From a checkpoint of a small transformer trained on Wikipedia.
Size: 8 layers, width 512, 8 heads of 64 (4 for keys and values), MLP 1344 SwiGLU, vocabulary 8890, 32M parameters.
Architecture: rotary positions, no biases in attention or MLP, normalized queries and keys.
Training: 1045M tokens, 7973 steps.
Each number is 200 + 20 x the weight over its row's rms, rounded and kept within 0 to 999. Layers, rows and columns count from 0. The size before them is the row's rms in percent of the matrix's.

# layer 3 MLP gate, 1344x512, rms 0.0411, rows 441-457, columns 448-511
107,188,187,191,158,232,215,209,231,209,157,184,203,198,214,183,197,195,219,206,207,200,203,181,197,208,195,185,158,169,220,194,205,178,194,209,200,200,214,190,209,212,196,199,225,215,212,212,171,202,170,205,201,212,233,181,150,195,202,184,219,159,185,229,202
098,202,225,211,177,191,241,189,203,180,201,198,207,212,185,212,224,204,183,230,186,198,202,196,247,184,232,209,137,160,186,209,181,202,212,233,218,181,242,215,190,242,192,190,227,167,183,199,178,215,170,199,198,219,194,207,164,167,183,206,170,212,190,194,221
095,195,235,206,210,204,198,220,207,195,176,220,187,184,213,195,196,185,201,194,217,182,216,176,144,215,197,188,185,182,213,211,198,211,196,174,244,217,189,190,172,205,190,170,176,228,207,204,206,163,198,196,201,200,204,208,190,229,178,176,218,193,179,166,196
097,183,198,213,211,179,188,179,211,197,195,182,240,207,200,191,212,195,178,236,198,168,214,186,184,196,203,194,196,196,230,179,204,200,195,241,178,194,169,220,196,209,210,199,189,210,186,224,190,218,221,218,187,202,214,178,210,170,202,190,182,187,165,198,209
101,221,247,201,207,238,184,246,197,176,208,234,212,242,202,183,167,195,213,210,209,213,207,184,178,231,191,160,196,173,222,178,222,198,195,203,175,211,171,202,198,195,213,174,195,224,217,202,167,176,164,200,196,181,181,183,209,236,221,229,214,183,202,177,214
100,211,222,234,199,248,237,206,207,199,192,225,193,221,172,184,206,200,180,217,158,205,196,184,193,210,217,195,175,186,208,208,186,191,191,206,228,193,212,202,200,166,238,148,212,158,192,195,229,217,186,230,202,242,220,204,184,182,240,210,202,178,203,166,185
102,183,227,239,193,183,182,217,213,159,195,175,165,146,216,156,224,182,192,190,169,196,174,170,212,205,199,200,183,205,197,179,196,179,160,183,161,178,178,184,200,189,222,189,204,229,193,186,181,168,213,174,258,189,167,177,209,217,245,196,205,205,187,196,230
101,186,171,231,190,209,226,181,194,181,180,220,243,203,177,185,181,205,204,203,182,219,191,174,224,220,173,160,176,196,169,179,208,183,208,176,212,170,197,177,200,183,214,207,196,185,197,209,243,218,203,217,176,216,176,190,204,166,205,206,180,196,181,190,211
086,158,185,193,229,180,160,206,203,184,216,213,166,180,179,217,210,231,204,231,186,189,212,221,193,183,172,212,194,196,186,200,202,204,217,180,176,220,218,199,212,197,178,213,192,160,212,176,234,229,192,220,187,182,156,216,172,193,202,247,211,217,206,223,204
100,211,202,172,179,208,202,206,195,189,201,193,222,162,180,190,182,178,211,169,194,231,212,201,191,158,169,191,190,184,225,228,194,208,177,182,222,192,224,216,172,198,183,184,190,211,168,208,204,209,231,188,161,205,177,224,205,210,210,161,225,194,208,194,221
102,189,204,195,188,175,185,214,197,211,196,197,210,237,170,194,183,180,246,183,171,195,203,204,226,203,197,162,175,154,198,214,209,239,239,210,223,185,206,206,172,192,220,177,204,218,201,199,242,228,195,182,168,202,261,189,160,208,199,201,178,224,185,232,163
100,196,249,204,166,196,234,178,195,200,181,185,233,199,187,185,189,180,216,245,193,188,192,178,175,178,218,186,187,168,219,206,175,230,177,198,237,161,234,228,165,195,200,196,187,237,190,217,169,223,216,182,232,221,218,227,200,237,193,205,181,190,219,170,224
102,225,198,176,211,197,191,207,179,215,205,236,219,184,188,175,202,197,170,183,198,207,197,173,168,204,186,199,190,202,218,210,236,190,183,188,200,209,177,195,187,188,168,184,193,218,195,221,253,175,191,211,201,206,222,173,203,221,249,198,196,199,176,193,208
093,200,191,192,168,172,205,177,229,153,159,199,208,199,187,144,201,218,174,216,199,214,198,212,165,211,188,167,195,176,189,173,201,211,241,208,232,170,248,195,208,228,191,217,213,224,208,208,233,227,188,222,214,218,186,184,204,218,183,218,180,209,200,169,217
102,197,186,201,189,214,185,167,205,189,167,182,208,209,190,220,213,169,186,201,195,195,209,189,190,199,182,208,188,215,180,193,231,188,182,201,181,201,215,196,252,186,187,185,218,192,226,195,184,165,227,196,177,218,198,198,187,202,207,177,200,186,230,208,159
088,204,148,207,218,190,169,188,209,227,195,189,218,175,219,227,211,219,201,199,225,180,172,231,200,197,223,197,211,218,194,185,200,197,218,188,198,249,171,188,221,222,229,226,194,194,187,180,212,208,209,172,167,190,191,227,184,191,196,229,182,202,202,245,221
098,214,194,249,201,210,189,193,186,208,199,186,194,167,197,208,204,196,155,207,187,211,213,176,222,242,209,196,218,190,210,201,218,188,220,204,179,174,169,217,205,197,177,182,247,188,193,184,218,190,168,204,180,207,229,174,188,201,164,191,185,212,217,191,209
# layer 3 MLP up, 1344x512, rms 0.0432, rows 441-457, columns 448-511
109,210,183,208,218,194,177,256,200,198,193,199,186,223,197,188,219,203,202,237,243,211,181,227,188,238,194,227,193,199,225,216,175,198,216,188,194,193,192,215,180,193,217,179,198,198,215,192,224,186,239,200,192,176,189,204,200,197,183,205,190,221,183,208,180
099,204,211,197,185,188,242,218,209,207,191,189,158,190,188,177,180,197,191,215,169,234,217,218,173,210,226,168,189,170,177,242,164,205,206,216,191,183,219,243,198,214,167,202,221,188,172,207,168,206,175,205,210,189,194,189,160,185,188,199,247,162,196,200,219
089,211,194,167,201,195,195,164,164,219,170,223,200,189,225,193,220,177,192,188,207,177,214,183,214,188,200,219,207,184,199,193,210,207,160,200,175,220,194,191,202,200,211,196,230,199,154,190,184,216,202,222,203,205,206,190,255,219,212,204,173,175,194,223,176
092,235,206,197,180,213,247,177,222,208,203,178,229,209,190,210,222,198,171,165,224,208,220,181,214,192,192,193,177,201,192,207,197,198,184,193,224,195,185,200,230,204,222,186,214,215,192,242,180,213,186,193,182,206,197,198,194,212,202,166,199,222,181,199,241
115,223,223,208,210,202,234,178,171,193,171,208,221,163,208,176,194,193,186,171,154,212,183,213,207,181,178,197,176,203,182,211,223,227,190,197,223,193,230,203,194,191,236,207,220,177,163,201,219,222,205,204,213,195,167,198,191,167,193,177,184,250,191,168,234
112,172,174,201,137,208,183,194,172,208,222,172,212,191,224,216,246,189,197,185,236,192,210,206,190,164,208,190,220,216,190,211,195,184,200,170,179,200,191,199,167,222,201,207,194,215,197,174,153,219,183,205,217,191,174,185,202,219,219,207,202,210,218,192,180
098,193,185,219,197,193,211,175,209,186,207,200,188,214,175,193,207,212,226,203,152,203,229,170,173,190,188,231,163,193,179,223,194,184,194,183,214,162,203,156,175,219,179,191,179,211,179,188,224,209,180,224,192,191,219,232,178,186,178,203,169,182,192,185,224
103,221,209,169,190,202,194,220,198,188,214,194,201,198,171,209,210,237,196,189,218,246,199,214,211,180,226,207,163,211,185,188,175,188,207,181,206,215,225,200,183,220,195,181,197,227,205,233,192,192,160,215,198,219,195,217,224,185,178,169,177,234,216,186,196
093,204,207,183,189,212,184,195,194,177,227,201,215,215,208,233,206,213,193,222,192,213,178,217,189,154,211,195,206,207,150,197,195,232,187,187,254,205,226,219,204,184,192,222,176,169,206,195,190,213,178,213,192,168,206,198,187,175,200,197,190,174,250,226,174
101,209,227,154,177,225,196,195,234,202,191,211,224,192,185,205,188,225,231,190,205,201,197,205,210,226,212,204,185,182,225,213,157,196,192,167,213,215,244,185,146,188,217,210,198,176,222,167,216,210,193,208,184,197,177,215,202,201,200,193,217,164,168,208,197
102,217,221,203,198,184,215,212,227,204,159,192,196,184,228,217,233,182,215,192,209,189,205,229,182,154,211,197,178,168,218,189,182,197,181,203,223,219,207,189,208,215,163,192,207,187,204,169,208,209,222,218,198,203,198,194,170,210,211,237,202,196,227,181,231
115,193,191,202,204,186,174,175,219,209,175,228,207,192,196,216,180,211,206,189,218,159,215,226,176,200,202,179,199,192,216,205,221,194,241,237,240,204,208,204,205,184,213,201,189,176,218,214,206,190,214,191,211,231,199,224,234,197,224,205,231,186,204,209,206
097,204,188,167,210,202,247,221,221,199,160,186,220,205,216,180,186,181,201,216,160,173,158,185,204,197,200,150,196,215,195,174,211,203,224,203,195,211,221,246,214,212,209,177,217,210,222,204,216,170,222,187,234,197,179,212,199,206,189,204,208,215,218,175,225
088,168,218,221,181,206,226,206,184,200,199,216,188,198,211,200,202,163,215,189,185,210,223,194,234,212,202,169,196,173,214,176,189,221,209,223,217,154,205,217,204,198,180,170,204,214,196,193,191,220,197,184,213,207,204,214,204,194,211,184,209,184,192,179,206
109,220,206,235,225,209,238,182,213,207,202,201,189,186,157,207,200,214,171,166,214,205,213,215,165,221,206,174,163,210,161,192,183,190,189,238,194,196,199,211,223,188,189,178,206,221,220,212,234,243,200,170,212,190,205,212,183,198,184,196,194,190,161,214,225
091,203,221,196,179,212,220,172,229,162,171,196,175,172,229,188,199,205,186,215,221,202,192,207,214,218,206,179,193,188,213,192,197,197,223,187,190,183,197,204,171,209,186,200,216,179,169,227,186,233,190,200,231,228,204,204,220,230,186,177,180,214,226,193,184
124,198,190,203,215,216,179,170,205,160,177,192,194,175,189,196,220,208,200,214,183,232,200,198,213,215,193,200,199,207,201,184,213,196,220,195,253,187,197,199,226,207,158,198,207,163,202,210,233,203,213,179,212,231,189,197,184,212,188,227,185,247,222,192,176
# layer 3 MLP down (transposed), 1344x512, rms 0.0422, rows 441-457, columns 448-511
110,199,176,210,154,191,164,221,228,180,206,186,170,235,219,190,209,180,185,208,206,184,180,242,179,224,174,224,206,196,212,179,215,198,205,188,197,177,205,211,213,204,176,129,198,187,224,209,201,192,207,219,179,170,156,212,195,171,198,182,176,166,190,232,205
098,219,196,208,226,229,226,217,185,262,190,216,188,229,204,196,215,179,209,190,201,219,234,235,160,207,192,195,206,194,200,216,223,217,210,210,194,194,183,224,232,193,171,208,230,209,203,176,191,178,232,209,197,211,202,177,178,212,211,216,217,228,186,196,152
095,208,200,194,208,180,194,168,175,229,173,184,208,199,180,216,220,212,165,190,185,202,203,201,243,204,244,212,174,223,176,229,203,216,184,214,212,226,215,196,199,228,199,175,201,222,197,194,164,179,210,192,229,217,207,179,234,198,214,190,192,168,179,214,209
095,158,232,207,193,209,198,183,188,187,252,193,209,196,204,217,205,200,154,202,186,215,194,170,221,152,210,198,202,198,208,196,203,173,193,197,219,194,176,190,214,196,194,213,187,212,217,222,199,214,196,183,215,208,205,185,189,174,194,222,206,199,159,173,214
115,213,241,202,205,223,191,179,165,205,220,176,231,184,213,202,199,198,206,164,186,189,195,223,178,227,181,192,203,214,180,209,240,214,192,185,184,200,193,191,202,178,260,231,234,190,182,208,194,246,196,211,204,187,161,225,211,189,211,193,204,211,200,125,221
112,184,177,230,142,190,211,172,214,210,209,185,182,211,214,214,232,199,187,204,214,189,180,218,188,205,228,206,199,200,222,191,179,168,192,178,189,172,169,193,175,218,211,193,191,200,206,172,196,231,186,204,193,177,199,201,198,208,208,194,200,197,220,210,182
100,213,207,208,170,214,185,205,214,188,195,170,199,224,216,184,201,153,214,188,194,194,242,173,187,191,202,219,194,231,241,196,181,204,200,213,201,191,205,180,179,252,214,209,203,182,171,201,205,177,161,213,239,203,191,192,183,187,205,177,195,175,178,184,165
101,187,163,208,202,222,214,194,172,181,159,206,219,190,190,187,180,210,223,223,228,251,222,231,228,208,187,194,175,202,137,162,166,204,227,204,190,193,198,187,177,204,178,184,214,164,188,237,200,209,212,199,177,203,204,220,216,192,189,159,181,207,209,204,216
087,206,188,221,207,182,234,202,205,213,166,207,194,196,196,173,197,206,190,175,194,193,214,202,221,220,180,213,202,194,241,172,197,174,221,204,177,191,179,173,202,211,223,197,234,220,193,215,208,187,232,193,199,210,192,202,215,219,197,220,211,228,176,173,218
105,192,205,205,193,190,211,219,216,232,184,206,218,221,196,227,210,210,198,196,203,166,228,206,192,204,204,209,210,217,162,231,175,241,215,175,177,211,209,183,201,206,211,191,199,206,212,178,191,189,135,200,194,188,211,206,209,205,192,230,211,196,215,213,176
101,212,170,239,202,222,187,215,165,181,160,193,219,170,219,200,267,190,178,193,226,212,205,182,168,224,184,205,219,200,202,226,186,179,202,204,182,202,227,169,202,193,180,226,224,204,239,229,195,176,173,192,191,230,219,198,195,227,188,223,199,198,209,212,217
115,187,207,184,205,239,215,226,213,197,201,209,228,188,179,221,192,226,205,192,189,176,205,203,187,205,197,187,189,197,190,201,182,202,213,162,200,196,214,198,219,177,186,156,179,199,205,199,159,187,206,209,212,205,190,206,237,191,221,187,199,215,208,213,201
098,191,192,183,191,204,219,218,214,200,207,189,215,197,221,204,206,215,153,252,185,188,170,175,199,216,172,158,211,221,213,206,222,204,225,233,206,245,204,217,192,196,163,153,235,196,212,219,228,160,210,215,204,193,198,180,220,211,209,180,209,210,192,194,216
094,199,187,188,168,182,203,180,216,168,165,196,197,193,206,147,192,208,162,199,188,201,197,205,179,202,201,170,205,199,192,202,208,204,204,218,231,164,233,193,210,209,178,233,217,213,196,180,238,206,185,212,208,217,202,184,225,217,173,208,188,169,201,161,245
104,234,207,211,214,218,219,193,238,198,208,197,170,172,174,214,177,213,166,204,228,188,226,226,221,228,214,220,150,199,186,202,178,176,186,191,207,190,212,174,218,224,187,206,196,185,219,171,193,191,187,197,202,197,205,195,204,176,217,184,216,201,185,192,202
088,201,171,222,224,191,184,240,201,220,212,197,210,199,154,207,212,180,194,184,158,194,214,196,189,203,212,202,220,191,182,218,161,182,181,213,179,238,188,199,211,193,207,193,181,216,218,178,232,173,186,192,168,203,188,207,179,170,210,207,196,195,189,190,210
111,193,205,183,205,180,199,206,205,171,217,213,189,197,202,196,211,210,211,184,214,220,182,208,213,193,193,203,187,246,207,188,215,176,204,194,220,216,184,208,191,209,195,247,202,168,206,226,232,230,207,191,211,206,185,189,204,179,183,206,176,231,201,223,214